{"num_hidden_layers": 15, "hidden_size": 512, "num_attention_heads": 4, "num_key_value_heads": 4, "head_dim": 128, "intermediate_size": 1344, "vocab_size": 8192, "hidden_act": "geglu", "norm": "rmsnorm", "norm_place": "peri", "norm_eps": 1e-05, "positions": "rope", "rope_theta": 10000.0, "rope_fraction": 1.0, "qk_norm": false, "attn_scale": 0.0884, "bias": "none", "tie_word_embeddings": true, "parallel_block": true, "extras": ["capped logits"], "init": "trunc", "init_std_qkv": 0.0246, "init_std_o": 0.0306, "init_std_up": 0.0353, "init_std_down": 0.0353, "optimizer": "adam_hyperball", "learning_rate": 0.00651, "beta1": 0.9, "weight_decay": 0.0, "lr_head": 0.00678, "max_grad_norm": 1.0, "warmup_steps": 200, "schedule": "wsd", "decay_fraction": 1.0, "decay_shape": "cos", "final_lr_fraction": 0.05, "batch_tokens": 131072, "max_seq_len": 512, "doc_mask": true, "train_tokens": 745400000, "max_steps": 5687, "dataset": "wikipedia_en"}
Each number is 500 + 40 x the weight over its row's rms, rounded and kept within 0 to 999. Layers, rows and columns count from 0. Numbers have three digits each. The size before them is the row's rms in percent of the matrix's.

# gate: layer 5 MLP gate, 1344x512, rms 0.0353, rows 806-872, columns 64-127
# up: layer 5 MLP up, 1344x512, rms 0.0353, rows 806-872, columns 64-127
# down: layer 5 MLP down (transposed), 1344x512, rms 0.0353, rows 806-871, columns 64-127
gate806 098:467509509462442426490474513553516491528526496488536416527502569523548535559555477511455514531554403517451515570459499525505491544504526534524473489538514488432455510537445463459528428408586490
up806 096:432439556484506445486511552490508492554518504502506467544512520557521488475531490515537442528587514506482523560484471449480550480462466483479447497509540489518526567477521521526489505515531492
down806 096:640550493495533563482412459432460517443507521481486549472558474509423509500505486509475507462451472513525480465551459569507462449513484477529524544424462485515478405520450480510576535488453542
gate807 100:461495547451474540499443542442459480432460483494479504546476501546402538520447449518430461511491522501479468531438455457541405439512437498503491519532506460519442507494483573442468478509447519
up807 097:489444528493516513508514482537469500535477532403494473553421463495458494555479482594538492457527375525502460544497465476521494523400477497534487467485495491530428542534590527500482519453484446
down807 097:438491532589533460506465492498483505512606536604426537437525541512552499504468525486483476502466591442523571543498522472422521532594484475450537533455497506496454606526504426464547518469521542
gate808 093:498488532472523521452503484535486454506522537415469500437470522575502562463522488466433516509391541499489463495472486505458475503563476447529452464542458509489522508520535551423471506420530458
up808 104:505487497478473426483509499502438523484560510532513521515499556423504417565550504445501511478519490551464589496494472488490519464464543498485473557586556490541468502544544484492439526523471447
down808 102:489557554438483479500530433486439493530537525433535491474390596414456482504449525441441578491439511487459540492471488547419513549462501461509576486536509545466525412538476504539467497432441459
gate809 102:458439526504505562511484486524512406556577498511511523486493563519456601436432499426566378513530522524479529470518498489528488478516470519521569515567513515415494482520486513535534465493533524
up809 104:505476562471461510447542474502450493504538500581499508513475444459494477490483561482513528508501485530502444485547482472488536524443520555550535515454491482467502415472500510491508539505494492
down809 103:551498464587522481491478539514536493552501387481434432502501472498527471492402479496509439495504477450576506516517555543543499490548519457509460517409537470455584529462509530409446500452496499
gate810 100:494459465562525500482475506475532488465508545503501536501529492480555447492500543474466522542541480514532490405512481432574483506542489461443475527467535529548480486514464471497548556527466451
up810 095:462513516491565479471439543485393495493492571488511474549499473451491539507425573442540485549474473514508522512498494464451442444463503480553478535569419513488479496466497539495536451496477392
down810 099:529472532457438473539501559510586508444549440497480567466466517564455477551511496499505453431496447525496493548465503490484512538565449442540548487517512504556469529455460488529466530474508608
gate811 100:553510434529516453481518499495476449489600463527486484468482481484473506465534552507488429428458501434413471486574560575460538455497618483463492480515550489495488501537451550546453495467527469
up811 097:531595509467518495518525509450464545479556457540523412542461468529538420502497533552400537467455521475512461573566419493569488447514420513442505493475467493511555575442468517479465482450498533
down811 096:500456488434536462493522504534532484469554483414464536491542536518486581549519482495488455446486455464450505427565512503534530488488603428502496450530484508525444504486524497531462556499504448
gate812 103:472480485494494532473408454471438486461469549507434482555457469533548452497475453495504518484473480506573471433486534527496534583516458504498536533518526479482547432510461582498431489473558506
up812 102:450552477526538482454483503524581523510482468546485484532543480483446524477541518533555460502479562537478473516517501492466504514544535462520510452527540486466452597439444541529478453457457455
down812 101:479484479552572571472597468453555498448505482565498485441506526501500494459503527513435474517499459397480557485535482540532486508460421457539455447501527468541501431555384554405514524524490541
gate813 104:542442473524494495547553486489416509472444560564458504480514536438469407503485457585531448480530447470532546466517499458463491447469496568438549495527490495516476548432453534457423506502548645
up813 099:513534479537554568442584415552448464489482508538494463474494508508527532516562591466573497434583490524541522497565416484500492484449552507553476553510461528505493474566565523507471516477442483
down813 101:461504551533545527529523541468444494509480565560593498582553514508431464515426468567469460513499473468446499509501509540492514433413575523492444453439497410500523547495430495496551455512518533
gate814 107:587552496477545506516509550437519411491533425502477418502510418539453540582515509477531461506519533482454508595522519528483489542509569507533504579489559429481527500491416441443499521409504534
up814 103:402468475558518485508539515461563534512525540485509509467445461514509482527502495497521471551488533600408480426517503556587590532483524494448444543464463464497495442525573523555525478505531495
down814 104:516518516553519550533477529520457480505478460520478541515520508481527441463558480443462501476504498441521459527507573456479472434527496493508468492486525553500527546504429496504468567450455463
gate815 105:470433505523560532534480425477562510451467493538451486464491575464502553533514574516440510453513445496493500445425454496448557521458498482492496480541440486488485544516521501466535507442509516
up815 111:477494494444533533454433513479493565499476447479515494450496512511550503539549569466523497470482467486523483539492554474484523498483487474507502490494531532531562438555446553544486515507498487
down815 107:475501469498487556576489520541521596529478534539490498454427483495550505465495526472478440503488461435508520539458504450413510549547496452584578481556516530501489414490487526519541475427504508
gate816 100:495484481501566497438540498518507505469517469556518462493479514577441583529533454490521431513558497519488551498531546529487548508527604495580472510478537478571480457441482519493455431478482459
up816 096:602498506625492452570574521536453478471504487574458529472545486544471542474473508458569584525501455428542438520486465460463541421516523412494473447440522557450510514507551556505534473457520481
down816 101:541499441443583544461433472510496514535514505438533477442479555484524412439434527456532434477516549487452525447500464483484489572539536473480498445555490490543481499534478479466470541553484524
gate817 100:477584470473512515492527515502456501504493506481537459493430445524474557521539566487451505530494497498550494493544510515518513555533551481475459562546482558529512486465449568504470534525541444
up817 097:478496473479439516523566536515479516486490457447470443507499440458472518476511523496483502474525440484382435503488482488482528450462502523523542492504505534530423485409450558521461530559489502
down817 094:496558613491533501458496454461504534509483543527511518534543507573502447405527515402528553457522478485548526510496436501513593531422491452545525523465516474467518511467594449431478519518553505
gate818 102:515502485436495535498572465432502536514467466459514420501483484532463555548463493485482491482492498496480428571480570543583452493495526550545567419523490438528480451541414439452517428428510501
up818 101:452452501441474530471486533560504423478541494469498515516511458436556516486512478559505493502466566503479438505484520466474462569476526584477524528570525483550461463548555523510543546450493475
down818 100:433556524539559484525528442478417503521500483603474508555516482489472531528471456481420484499511457482513525547494535455534523436453467503417501557511446509459506484469542484510539421473488539
gate819 102:573475532506508552469477487553511484499575465483461490508516518512558572515476579454476541449500532430518525521489494558438474526503545554488524539509507542479548553464492554459528483520502466
up819 104:446471509552509527509474488469514529513485597511468555474562471599518470454489504526459502542441553552520501491534480545505475564497442507473504494537506560501554618460450545476520541421549510
down819 101:519454425445498477486472508494562473522525454511560462508434447441470516541541482517456565517547472439592490520443439480497496547485518451492521469530508468513503513466454427569466534510457514
gate820 099:482543547457503521540566418541543512503460505494513467495534463484451414495564486479516483504457535558510521497539418555508551497518396490515469537494559496507512535436558504488512547525550562
up820 096:562575491582490429507491469520469504530535461490506459467473452537488443437519493530446508524470476410432490450503448442477511495516493489538466463468538503472494530554493532503530441548462414
down820 097:418454507435475549438506466546540471478463481501478550495526468508445542525438559600598518487488511507588449552478579484513475518421564555485593492563530491543512420494524473506478527504481524
gate821 105:544492486561510509554478465463531488461439569490458525527523593487459533507472487546454414500518493446469486529511469479462484474561506487513545475560438480515566508469484434545464502537516557
up821 101:551539524522428477459525521476505494466409481537464436472532541510483498397476482466478496520604527529509521546571576457484499500454525490517565436552536481564459476487500536517493465484498526
down821 101:433483463501508586486508519545496459449512506492500495476490491492461566522535488489502450500468540524491488484457486579499460501517424490471536519557513472416477433464458527435554402478502450
gate822 098:490486406489537501541570511457467544569514517433492503528500513509494450520479565515462492471494502551569497484505527482480615506391492554434518469549459503448480561482454540602525488532543563
up822 100:418511417495535472564468475498480503579559457486509473466490622505515541505502486482410545504495491472547434491530467466450560494473535585518508518481584493512473575563516593563500490494472474
down822 099:516506547536616464474486517515511482490482468482491509562498426500508539551490502519513468520507520472379485444471557520508526521521547473455464478526569529429493532517479504539447444496526604
gate823 099:535512473502489589558438517477479456504537477493443480452445533525495518484499494513479428527544491448452514477509518553556496496513423521512470531487553557447460445536515535502504510489491451
up823 099:450452420491508572505494470481488481574500491540397556474487447458507418468502577542477510438538477477477481517512513472438529495458449490525479493477487508512525510448464503366394506470513497
down823 097:474559542515530444536493573442494455417563518486509492484516530550558542545454498492513475501512499490496495439463507522555435466512536582554484532458591467436469519549501497548479512593535503
gate824 096:484490544501594471479501467528555518498507482466522423492519445535494470498471455441545550501531501435507596529467481480483450542499490510449497523481511548582456448496526542523471557421538448
up824 091:504531566535482494566543465467533478498530515477521451451492533489512452446517519529632503491481546468536493511545548544446573515493519500513451512559414448554505473500520535527507477560513451
down824 094:550464481490486497470508525558443519480543412569537449472462515460520544541476486470383498546516466519504502454476507495573427496559532489489542479524594526465505503526445461510516517439466542
gate825 099:547473461510503582463532497502581421409518477454523545525352507532528507456541457529485527490522506475510512409433502513482505522508529471562499506497503490491472470495523495510533465467520507
up825 096:536486530479510438542535480477524440481526422463443506477504541507570516445500490417533470514553505469517495484528579490471580477555428520481556496543443608495466467436490468508574518492506546
down825 098:479479476530476540524457553484449518521431520566537475515549464509471421531494471439491509467489556555504449570466503521513471458517503431447477504481521406431553526492510455539478489646459434
gate826 099:483526544413456499555464443440493520586532541432492569518454521496522494462509502498518537476513484378593466551561484492485496581471501480551558489550505491486391472439523463456496520479477485
up826 099:496504529516521453489485506494581492426463495514556474482462463479552491558565471519475445512475499571485412486457443544551450554516521548522562472476474520463503531503454525520543520481552498
down826 099:514509549501536515445558600483485512522534510588564440597457445565517487533487453488487445489489531545474464460426535453542509449466452408431408547528513516487564512455491581517481491556532458
gate827 099:440498568535543559495423440511558524546465544508430533438492538473552536554525484456494456468525489582474577451544542530507441508424478427535564538483544516551492420498501584443499434539533422
up827 094:447598497508493493502456498511578440501572522512498555502529467482566461376487554486479458560527492450490514520458494482517550527515535548466474465470553493484520571463516482529546552482467497
down827 096:468409523431448492518575521547425572455457484561526468441497546488501525504471418484515516482493468538490492481551484511450414448456443473529520487572482519471480455536474542536525492457468548
gate828 102:520517441520489491552449556511438507470473428527511490503437468509534485531470479448460543533570448532584534465564528478475558526467489433467490493463465539467433520564490522521455498513550545
up828 103:512439478423536563433510547509455545520504464552526446551468471473579477564474518519475489479486471447498554551609528491568567503403540482453444453440482540492497541402575570552431529552427490
down828 095:498519421470448515547543427495487472500509538458550462430428519479562479545517514515521477480511554493501521480479494391464533537542460488536450537503494459507502434508486494524571473510564481
gate829 103:488543464477517533533476534462499580506479496582547548523471442515514543525472403413488395466493488399514513514437492575494500498526446539484430511443487527483474462518418478515444461475572571
up829 098:518461520421466487496547496498536553522464418498503537608551500492527509502451583494527491564559475503515502460476468496583427521535505467510541492516552583452551516484546442485570506529489502
down829 100:488519530535493558491394502496482469502519549465468434431426508557464511452575515511523555537477561499460467531494554444485421517451509470519530510464428493463508497487533579477455511489484455
gate830 101:501543541513548483484527516479533512519516461454540484476520566517516588474454542458473480461471570529476398518488514415492454527533446508608482482478543486547440508540483511448493473476535556
up830 099:464467483500545552543498440453471576503492505520501457532487519472528535512525442521482425465494444509460471488529413422469506493522435492501456528429546463449432486575500500506482428522419550
down830 102:475481576416520464445543467532479532469483452573442502514452514509431562523498576434475521518494553467548516499507490491429455483432540489446524515541482484506538498502456503550502504364496482
gate831 102:537472421490540423559505528472495518498524451406416542516478542511499448559462455525414528445524511412575489501488513509480526510482539530506517510532541523450474461533525498541501575464488439
up831 103:495498498494484493450470432548551506446583504498529488549486476528482531458532464478523475517522493497537569446470477503516558524534498540537532510500468459422420472514578513505502459530568533
down831 105:464447559456597446574520542558458529482543432466473539471483446526608486442456471460505565472496456476492464551481475504408501411440472512429531485538476523484475493459491396477548459454526448
gate832 098:481451450409413465500477495486520551443499588515394433500477525520450538525479468534472559541481509483427490444413520490459469544532545551456493488519553501445531429527516537564504471440560447
up832 095:534477536507523504520498478476450497581489472531503504532546520513495538452489504494503479473558498527555456556521462484485497442482486488463463455516530528546536511491456476514479540456492495
down832 099:497398513415497515512468496546571521451494507492502569504493449450543482543501503497494469484532537479519512465498554499501527538516520540501492550457436483479552451507524549515492487496483449
gate833 094:519473580528519542473531514475505505476476420500470526496511541482505528484532549513571523462470530541496460535495480493468503497467541496507537517467472507534524507506553508448528497485513479
up833 091:516491534561473510504504550501504396512508458477519557507486498480532588525467455515494453516463478543507496527532492464535577503484524454484497497476536514564514519468511573415483525492475537
down833 090:447535568492495517512526488512470562502529569510463477554525497523499504491580567446484520428515553496478518464455499506490521545613508528487481540506466503508541495566530439491472547443455484
gate834 100:536480429448552475488424521467449464468530493473471491500497496468595488571462495532555465498403506487479411515520501537434512389481461484471501521547555472495476466496541523450460482483443509
up834 100:528474543520544466501559519467475419462556448496488437510505481513469534520496508531540493417533448528444463525506488556507441522499526496490570502520547528508556541437568433442476547485423446
down834 099:508519442486584541493547459483477565423475477506534449513528465561515473501476509532450565499432537462446547444501487544476506532488488434511490424472439508492498577561437592529514476498554536
gate835 092:492528484498467504530496526543513583495506487643445478572572487421502508495519525557444399520501503572480491506510509529596436503538463505571534517455551461502484434494561524466466463475566487
up835 091:467487523505440488456552470550581484535506508537473575506514492554471507528507536416477546451415565513547477530521495507466474420498556467475519519558487557479446576525535470536521474415432463
down835 086:421515502456534539516472513481505536503482463591489472528552541472529604463542468579569416562562443494450503494500550515584478516490506509496445493568521476533526427596560530524519560530572587
gate836 098:545532559506518457582479439471442502502441546550516467486524542555491514489460508477494494483538533501576461562479499518521487479542452557464460502518500484500452475503485573486435501445560499
up836 097:480506479501515516520545496521529538467484591442583499510581463539509485578503499570520484492463524561484462466440563487509498516584500548503501482555467506573519515482537439516494453515431549
down836 097:513432496527463525462506511464512509509540466485456548499525503466505505530518518521449540431494572531491545479464503481480494487396542521556528501462473541550532523465517508455520536549531491
gate837 101:631514570458553532508590474437514492535537474478483482496489516502500526502572529438474517453434512467425482499501452539504539538494523478578501472491487521516522498535487486490427540479461458
up837 114:484468517579552513588514506530517512493435476538515496461533441481569517514549477426507424445497468500458502558518475451517508481504577476494547492570464388462496474533517525415548500545548525
down837 105:552474515490491473537506461457557491529411500510508479501547566486476479450570505481449489472489524466452458481534496464499528456472401427471554510560446563487536520505545524569461488585460520
gate838 099:525469429481497493451461539433524534485463456501469507425503549487498486519522510520470501496485542469487547514519516491497545581500531485480527538512556448476475463521503574552457477420532442
up838 106:515463507510502491525531409521534533457490562501422529553535426562561511516477424452523450501499475457531468378555473503509609551455403494505564503456531491516466489481550570538572568496521530
down838 102:478507496438484438461498546543577488493483451483466534504522541448447500510531476521448534471518478481544474494509525477560480498428516433502513465568488469467471469486532484542535468503551477
gate839 102:502468528512444526563485482451406437508459445541538514442488433576479458507459477519531484526445549520465516508568469462486467468484552481488459504558505529472506434480531472474502571459510511
up839 101:523509405484475552501491450484484512454474476490463419423459464464455471472506487463449593467492453513424500484535491543570508431508519524428503479485467531488472484480518480527481546515473484
down839 105:484485503521504506493532453555470542524492428481517484499551572584521455521463496433522442481501583539532498491516496571536473475461520454415547516585528525522557438470510546466495450451422464
gate840 103:518524436449495497532508476485401580517424492468441525503504464485554498515499519612500541500521457407498521494545596524484510517499537453467469538564575584531483547499447506525515499524488473
up840 109:443564539503520501512474501570505496418549516470496488506478506482557517488557519399498452486518463557498530538574517472503457518501463511549412453449497489476503532497515493466511444419487513
down840 107:522568479522500498471455439485481484481515431478503543517527520438487491536462471530442517463505532465502503488551576509482565543428484510451453576469473503451481499508519510571502451457531466
gate841 102:416460465493539512523535439451504477551523480501483535493545520471456539510487521503459563455412460484492504489547588495427456507491520507511533482552468517521512523557492566462442412490557602
up841 102:436545497511503491395491483504514475527567483503551417569432358531518449551512528545534495551474543442504462478560447428511477539544476538491454492471576537499605521472506518496518532527510553
down841 101:494481545423399495506518464420542500470507465501501501481516522548494568537480549469403496501475441460501545512468574489467527523489475503444552484525496522571467550531491415443478514446529498
gate842 102:563536540545577489502449484496486436540479435442514496485555479442472465471528510405461447557486445494575546502461493530520511553496495402499572504526497556475436540542509551491417542511493533
up842 105:542485522531507516503460521467554503507501493525498514493477514507508459490515572591484500492475417589481520539454467486577515491513556495508524508513569467472607542486508548452534534445513494
down842 105:478527502511458495537516502511528496518496426518555558462516420500446546461538474459430499521499487475597484566519529502466498507447443512460573475507527490497501553458483499539529491505438519
gate843 100:580511470535524537548427522490560472513512453451416494491511492489466542484496506475505423582468430511455519445438503562515479469512480502477505467521490453508564565445499532588536488571541500
up843 095:489460487454593553499459469534479478487507453548538459515538499497511519528512567431494486480528475478539560468529472463518461430520596501503477501492528543516497482481534531532511481509472502
down843 097:453531495496461506434523507537435490530492522455492495507512468482460536515422459494480476602500483527506445473507453484479466474524432522477512482436449434602437512543454395503432497518476498
gate844 101:544543520584530467566552531477441433575539486518482531399511531438531458522450497474559464484503433464543612547480535456490521504517586542418501511597485492474527426482554521474417530512448510
up844 105:443569474530559570505498483614500443598467500521501469507474542450533506443508541417505502436469482502440577551562491482463519520499446549468499518520448550478543485470553482487487537471560547
down844 104:479469563515406439461505410427566522494532499531490500558463585443446502489541441488529477530425448531530518545434526544430542466478500530457536475525514477517476489486532490522455434464466457
gate845 106:491440470500518437510494473506553507468490428537414513512494502535455533501529505533478550467478443506479431444516478542462561444546493494521449521488496470504488460419476526499541507426451530
up845 102:567507534501502516432523509484469498541488460523517493495504480477465511515458452551533442444520504523554420554460583498494479526528483481461548472466497518433600438523439518579516482505536563
down845 104:454494519426451531484476427510485458498518547401569479441513480486526516582528536489460539491492560463467439477631489510530519436539466527494483451490452475524484540476562502407534542534463567
gate846 096:536478499542492496537523504453470509437505489504534480437470480453507540505551432491476500463510494561571487532586469470520518469510516498523484511534547499479448461462450509517447557486525534
up846 096:421513524536587488414498496483481427581440485474453536518505567489526511537525609521503517455506502540534429474520497436465465448498555498517438494567546509493568525460474513457523559432525507
down846 099:519498445478474503601460529542434560482480486445515470540430510551481551451517484459466534466546502579561499480455528542525505506490444554506517507473472476410413497496491490492463441445527483
gate847 103:533472529451587510541586432505513443510460482516457462495536478470500534447497511517538553540490530464534500566520472541533490483487517517476519492600482521502526506484494505477424483474525485
up847 111:481471526467470530454501461524475480586487607498490525500540508510520455499481418493470564552450541455550499457540551477513537474425505516494483519498442533572520495453523536484481497483490472
down847 095:472443479455467556496466457506532521508469546510416438428422552502536483452523528452459561485565515539504511482483542546521528527488501485527518430482523429477543616488541528504438450489461493
gate848 100:492458500525589464514540501491567544554493558512526518489447538527447532432471517503557473415491475454523478513587457462398454473514496470536549446453562482456430470503504475473444504579467481
up848 097:482477548444479527577471573520492487500499386448478518512497574531465464457468531469453478431490476523477511504478491470524492495504526508476479565464398504483515426478548482529461520514502521
down848 100:502486403519580536366568535547517568487494555552508485480524601476508528522469448509535511474495438537503468444451518502470482504486483504495498418597543453484469509485462459564530467560448432
gate849 103:578461531527536514574567484485481545483550464507516466487489511591446462475527488495496526478459482519491519477463471470532404552522541494551514478521537524412473435497468529567535558477512489
up849 100:531549485523519521528444501513540552507491499534484516492519588471472529494489553527424496567516466551465549545389495566508520501567435468449540510536549537506513519485491511479482442505479412
down849 103:537455463474543481431492491390505485454499563518501527447448515447434478498465436526471407520545488529442512546514509493510557485481546496533510497473510510423514515525589536514472499435517549
gate850 097:523471501539564527506473484432499484466502496486423541471565533508578517533509485470562511498469497527492421498540553548489519495498485455443572547521476518468472452507654493517532438471501514
up850 094:521560475503526559471451515505494508482475497405490511458488559576500526494512509509541499497514499514494502480611467549449532461495506549522587526470493484446460486582510525502447474490522446
down850 096:525456567550467454552473473574622536522480490546492506572537423522508491474509498439541498530510545452560477555480519486525485518545475532469494482542527477552506467449409483503527498476563545
gate851 100:517517415536441530489518522460461553550477513504484501488541502469442509580527421532427525495504573506487431504441497499458590547493544522536579518465511497558447500427494466435495469524556523
up851 102:507468571503493507542498518523510571526532481489496471506571503510518503482469523515557515518532547522486520451475489520490456528521503435480476527502508571534533380545467497447425445487515466
down851 102:534502399504506550438448497427490480474447521492495563512501471581470483525566511481473474488490423480525450530476514492522481435542522470546468512562542514492433528488471532520447441514576527
gate852 100:437451534476555552443474497605488461484542572478446449397510550446484485532518457537495539465515534506535451480516489539532491516587525546439512526574487534542514484579480527493492499492491478
up852 096:524517477492486505515496467533452460396487474456550515511492582497419421491461454544494587498464491453448557486470466469454503425595536465447466499505486511525531458482535424479511539480474503
down852 097:478389517551495492485509561497587541589571439513509523529480435505535542431491528561447456515459548448521461455465519550565461592454487567541388499489512494506481443484503479458530512418517483
gate853 094:555550574524514521506479533531526478502433455450487510473516549494527560525462480491510589448541493482510564509509532550568408536510548504529531531539435455504525522543475526458497510583452513
up853 093:483488507518508592522574568438537544523487449459477552414516466514399475456522502495508572400463553538519468540571542474481487502566503493473515514461450599511439491481507445518495540524458516
down853 092:392528539438474492484495519604427483521497523547502442485561565481551515533487480449487443504550460491475562522433487442575489507477556429529488541518479397480529539547507501511473462449517488
gate854 101:541508463488503513476510528499474486499470540476530503517539485464512464436585522541516482541478640411487431455496500509476562555497435562454519486487485490466483533544483490415407532540559533
up854 095:544585501576508510495494528497520536510538423469538523500552514516476523501504535485478466520434463552502515514509458492518500457533515549473530456503508440566515489522439402528504429465532577
down854 100:437466574465442504513475467417555447430465513531444501476544492494583450461512476487584536491484521411470438438471538513443524536477460477489509576443462547495553436473540549444476555565525494
gate855 105:458430423518515560592486512418413507497428534538537539459417517494465454524482523571487463485479496455519513472467521525450525463532465509525552430535422483541462480448519545511494429535564510
up855 103:493547474435525549517434532467525501457463516403434479553538519486485543473499511491510516409458423541482453490487517505478508526480517524510531448548496467482437470558437462513535442488555512
down855 104:539492485546492451494485512555508433626498488525513495529562494481466472452506484517492496564524511473458532554515478457508481540483489509499538527481436458491528530487451495423475582428562496
gate856 101:577548455531541494451541550560506505507520498554448487542509537515490537481466557489479472527513573487554431590491531424553509498544586479525471507427477515440537502514559552549545501535515547
up856 095:465519504483475454465522456499507526537522473498464492500511466496481464550485510557457461466564578434515466459465501482485527520437498478427507510442590490506518590459464491471461537437475485
down856 097:467573464478576489515457551441479520428446547448524530509522558524488459555518533515541500474534504545489499471557495491545485508490507543579498489540447532459497514454501529535535591527545519
gate857 101:466482528501509515558456515466510566497475527519403411474565473512441549557505535465432507487535475493514511467549472416512459459455453445551530494595453571574514539485498524477515474540509485
up857 101:514493558513567490518434540587451516531516471404436552452492506476520577432384504458488477524526505536516433517472453447509441432488481406511543462528512525523529517507460548478497471568517504
down857 102:590474547537493528472533456515434502471509410466587539501513581486518502537586450473502423523514493500429521518492486423454501489521599522514482505494462559468598541528536491505463495487511514
gate858 102:505488449548498482508510451482496459623512496474450458428511510447491500565460505546545561463493545466495420500502478531527521458430521547474445489560461478531540495454436520538453483530550576
up858 098:511502525561516525476559427615486440485511504518519552489515485531465525494513447506536477482470515467500468472522498508530536436517456492473473467501399544475482520479570563510501509491503475
down858 101:494513518478485486496493498459525561441546479489482432486545534425595523508479458561482455514458470550451524524502437571482489529470485503550483506520558526440515448467476491554504440540566510
gate859 102:541565457513482518503483473457520505507455520500474444531478498473517418575433452452577491513467558509549539509512497524565551547518500474507495506572486493495418437558445492435458430524485566
up859 111:572511520458604451481565423435479469521535437494475498537462502514472539517597641493558480518554513459455406483516525503402519507485571581516481533513498470488438549462511453472471507534556526
down859 104:601529481564530516458500395510458536582490492544476510476498527492489474556528480498525555494507511492519601483516494498484486583519595513478476539531487507493524507454498421503457488522518521
gate860 099:488563472461511547438500396453539481534482495463540478543448523543544579477425582537500495492516415514460471500465509507489472524504523465479493490489521425500414554488454531512517521458503460
up860 100:510532499532434563478511536507535515456489446445566447442458518519468476471550442400496513530459427451497583466463533442473508451491442531600496518451445421474511538551493501493526432481446455
down860 101:465491521546575474485448472570477428494559433557453511577502491481532473452552524506493525486514462485471486470529441521583454551509500487543480542495483493530463460493591485454379473502467467
gate861 097:502532527512418477519554472442546512481495509443542486439589483536527476541568453465447556504524497558528531576504460492491547489530506516425542394555471475511446480462567610550469435544512508
up861 095:469438476527511484503554450507517513471484508500517443506539550527519468464556496463506448512505518460497489487526468487533465574522488458447507441500486459499494507515532497515512492504405539
down861 098:516606571506469471458468482582478498511584469476523588511466438465533433529458489482456534571521479529517502504508489513453537453432503488499525530464508538525566553520497520490472458482567489
gate862 099:465474504537509499515445542454404482424553485483466472468559515516474459487517501516485523418396430490505510510504487504496541459493520530491490482481504502554480417535575503479549535546500502
up862 096:444471501518499496513447544501500468530537565489521455549459542484482441530501518486488507512533476544481469496550524482539495540540463492443494461505478462537532489444546551525517506475571525
down862 096:555448474493537446505557483513540520460408414528487442482489447482522550437529447529503487449507530493534474453412521521478435461498570524564473604486518486550446485526452442502492463467454490
gate863 098:506509539421564512503574554424434578556496493503427458533512481543469480531504568508480506587583561493428364540529466531491518469427446538459500408480467479560494458477442486513460488444531503
up863 095:486488424523578514520422481507531432466499461491438429462397482513513461584560536544495484439491472501444507412542545508507458482471520447529606505491512459507536478488494488470520505533508569
down863 093:456583547456562547525538506456521545516556545514522512502559515490452452451468494484500465534480482433464447459518435427544542561496467518479484503494522419503528516475512456497549476534475483
gate864 102:479491495456513467478461489516468464537510539610506485610467515491494513461513476473560447476505527440464553552500468420525516476567531544580485501552469498437465478462484492454489540574512513
up864 104:503521517518471530500513489532519561473517475502489492563466496544502539503532507531495511517555416504460569427421501573540458553527560531538467471453504487429501472519564555495535522399472525
down864 101:525446518507515533474512534507470511519532512471526493443512508405568470477467488530526535498493566487445468572438509520451515500552466476549531461449451589470467459518442410489510486551527457
gate865 097:516436532490504496525439523506470508472451521517571558417483520537437500525417523552547515522492467535508464509497482517514446541481471459511515454456489482526459487478445516472483545554461474
up865 094:467542485404559633485465426439486484551410455484517480530469527519566466498538569570482480532493576475507522509508575508553503486500499487389465529476504489502545556546545462451522477517467508
down865 096:451466561474481504509533544495532462492470589524527535477497540481486532507498518466389525420515488513512461436496500461557462541513450534490549472520523488558459441532482482495510477462606530
gate866 099:526568497548539445488483495509509500569565425495507400490491488519544535484454475509503516519491526366538415496490484497495525475465471456517507463483533494434534526492483503535469564515460577
up866 098:533491578472487510491468560468614465396451468480496492542442534548478521541460439432457518454527434489473513519490504554431489549502437549523506475471547528461563533527509438591603455446411510
down866 100:431475508520549530521494481443486486552512530499465535489447555508475535530449548501525542562441569499426541500548550471512461528525550509506535535463487573505421489454562572506495450542513487
gate867 098:487563484493552531519514517389468565590518542500481517467500546478432515512464515520494559517487513543530511519510439529568516483411499437502459489589474528471499472508496432481535535585558486
up867 107:543585423467465498460537544551567503449509530482477499527493567416498521468497496467482511451479490537546489464480479520543491541535538445460446466502474479441517527546541558576528440501581513
down867 104:502563570450452478492501525464475445521454447508524489541514487491471470434527462557501475427440493529494486419521593510488521431486462498499490536488448424487499556512503543527494510490482503
gate868 094:493497510492471538537415485461594477519415472485430534458533476501471542428453462504389521472465471521524459529557510486474512540480481465488497550487507527511462457507557556569470516437499551
up868 094:507571539580585567574515431493491520479474557484540485482476540419483492448502498469489472465439486499478435545498527475482522399529493529514446501530457474457541522450493481493441466487560538
down868 094:562477486488518489472541502494511480499549526465498471512529475532534474514551522494530523586453476547504497433527483476436491579505500483466550446549509516509457520453538502408561490564439471
gate869 097:420508505530445570411559480528465614488461548556437494483554556534566583446480530504577459529423495520474503477456531519493524484511459485507485543530475518459480550486520516483522502526543493
up869 093:432437463455487554487484504554512520487537435458481537473417526533488524571463486452451475435506517475498514494458487414513480481453433562547568462410510482578462508462514498484446540462519499
down869 094:539512574547538466508530424462512445531483589537460469529535437473482501513532515541554483520522560485508540547492529547559536535475539428468461583560520520488490514508492456500466463529523469
gate870 100:541498493499498512452486476432488476519470483478479464495500481560463515505535487509481555475493527499504539475638489559509497537456559476507531527460498512463517465536456611500550490490454488
up870 108:447588522457457451455579424502562461547492454495524494459559462537482476499501505506488508541468542473508510527401480459487520462459511493453518431501521497526519566482505508474508531448479453
down870 108:466507476507424562530460496536539531492527501473406486477534494447469537548484453465433497482497507539506518484527537462495521503490467513512507467500543488557523498517431534505475541446510409
gate871 100:515454422494523513570530388514538523515499474485521589458421473513493428556513451531491531540504459501509558522503511497474459532481439502531488585466514482527447476542364500510488444515527479
up871 098:510470484469533421463538534476463440541537514527497572471531469491512536495487484459526537412420625443489470575545465466461528497475529500471425470506457475504517480437539504528499509478488454
down871 099:532452497526518530600514458598562534515529489481528435508513498554497513497492445504468519446535487541486486451439462498487495489497417555541521531385479456477525498477502537432536492553493507
gate872 103:491472524483480471523481453459456539455493553526499546473485556538470544585489464539505486458512526465468552481508454481544523436537523549556552529493496467513445427458554558459461496456500463
up872 098:493508530535459436522505495485561443535469575405405497458560481540495482441522468488505487480499491547458478470505557516477537443523491471542583512491502528410533495559489536549491570549492489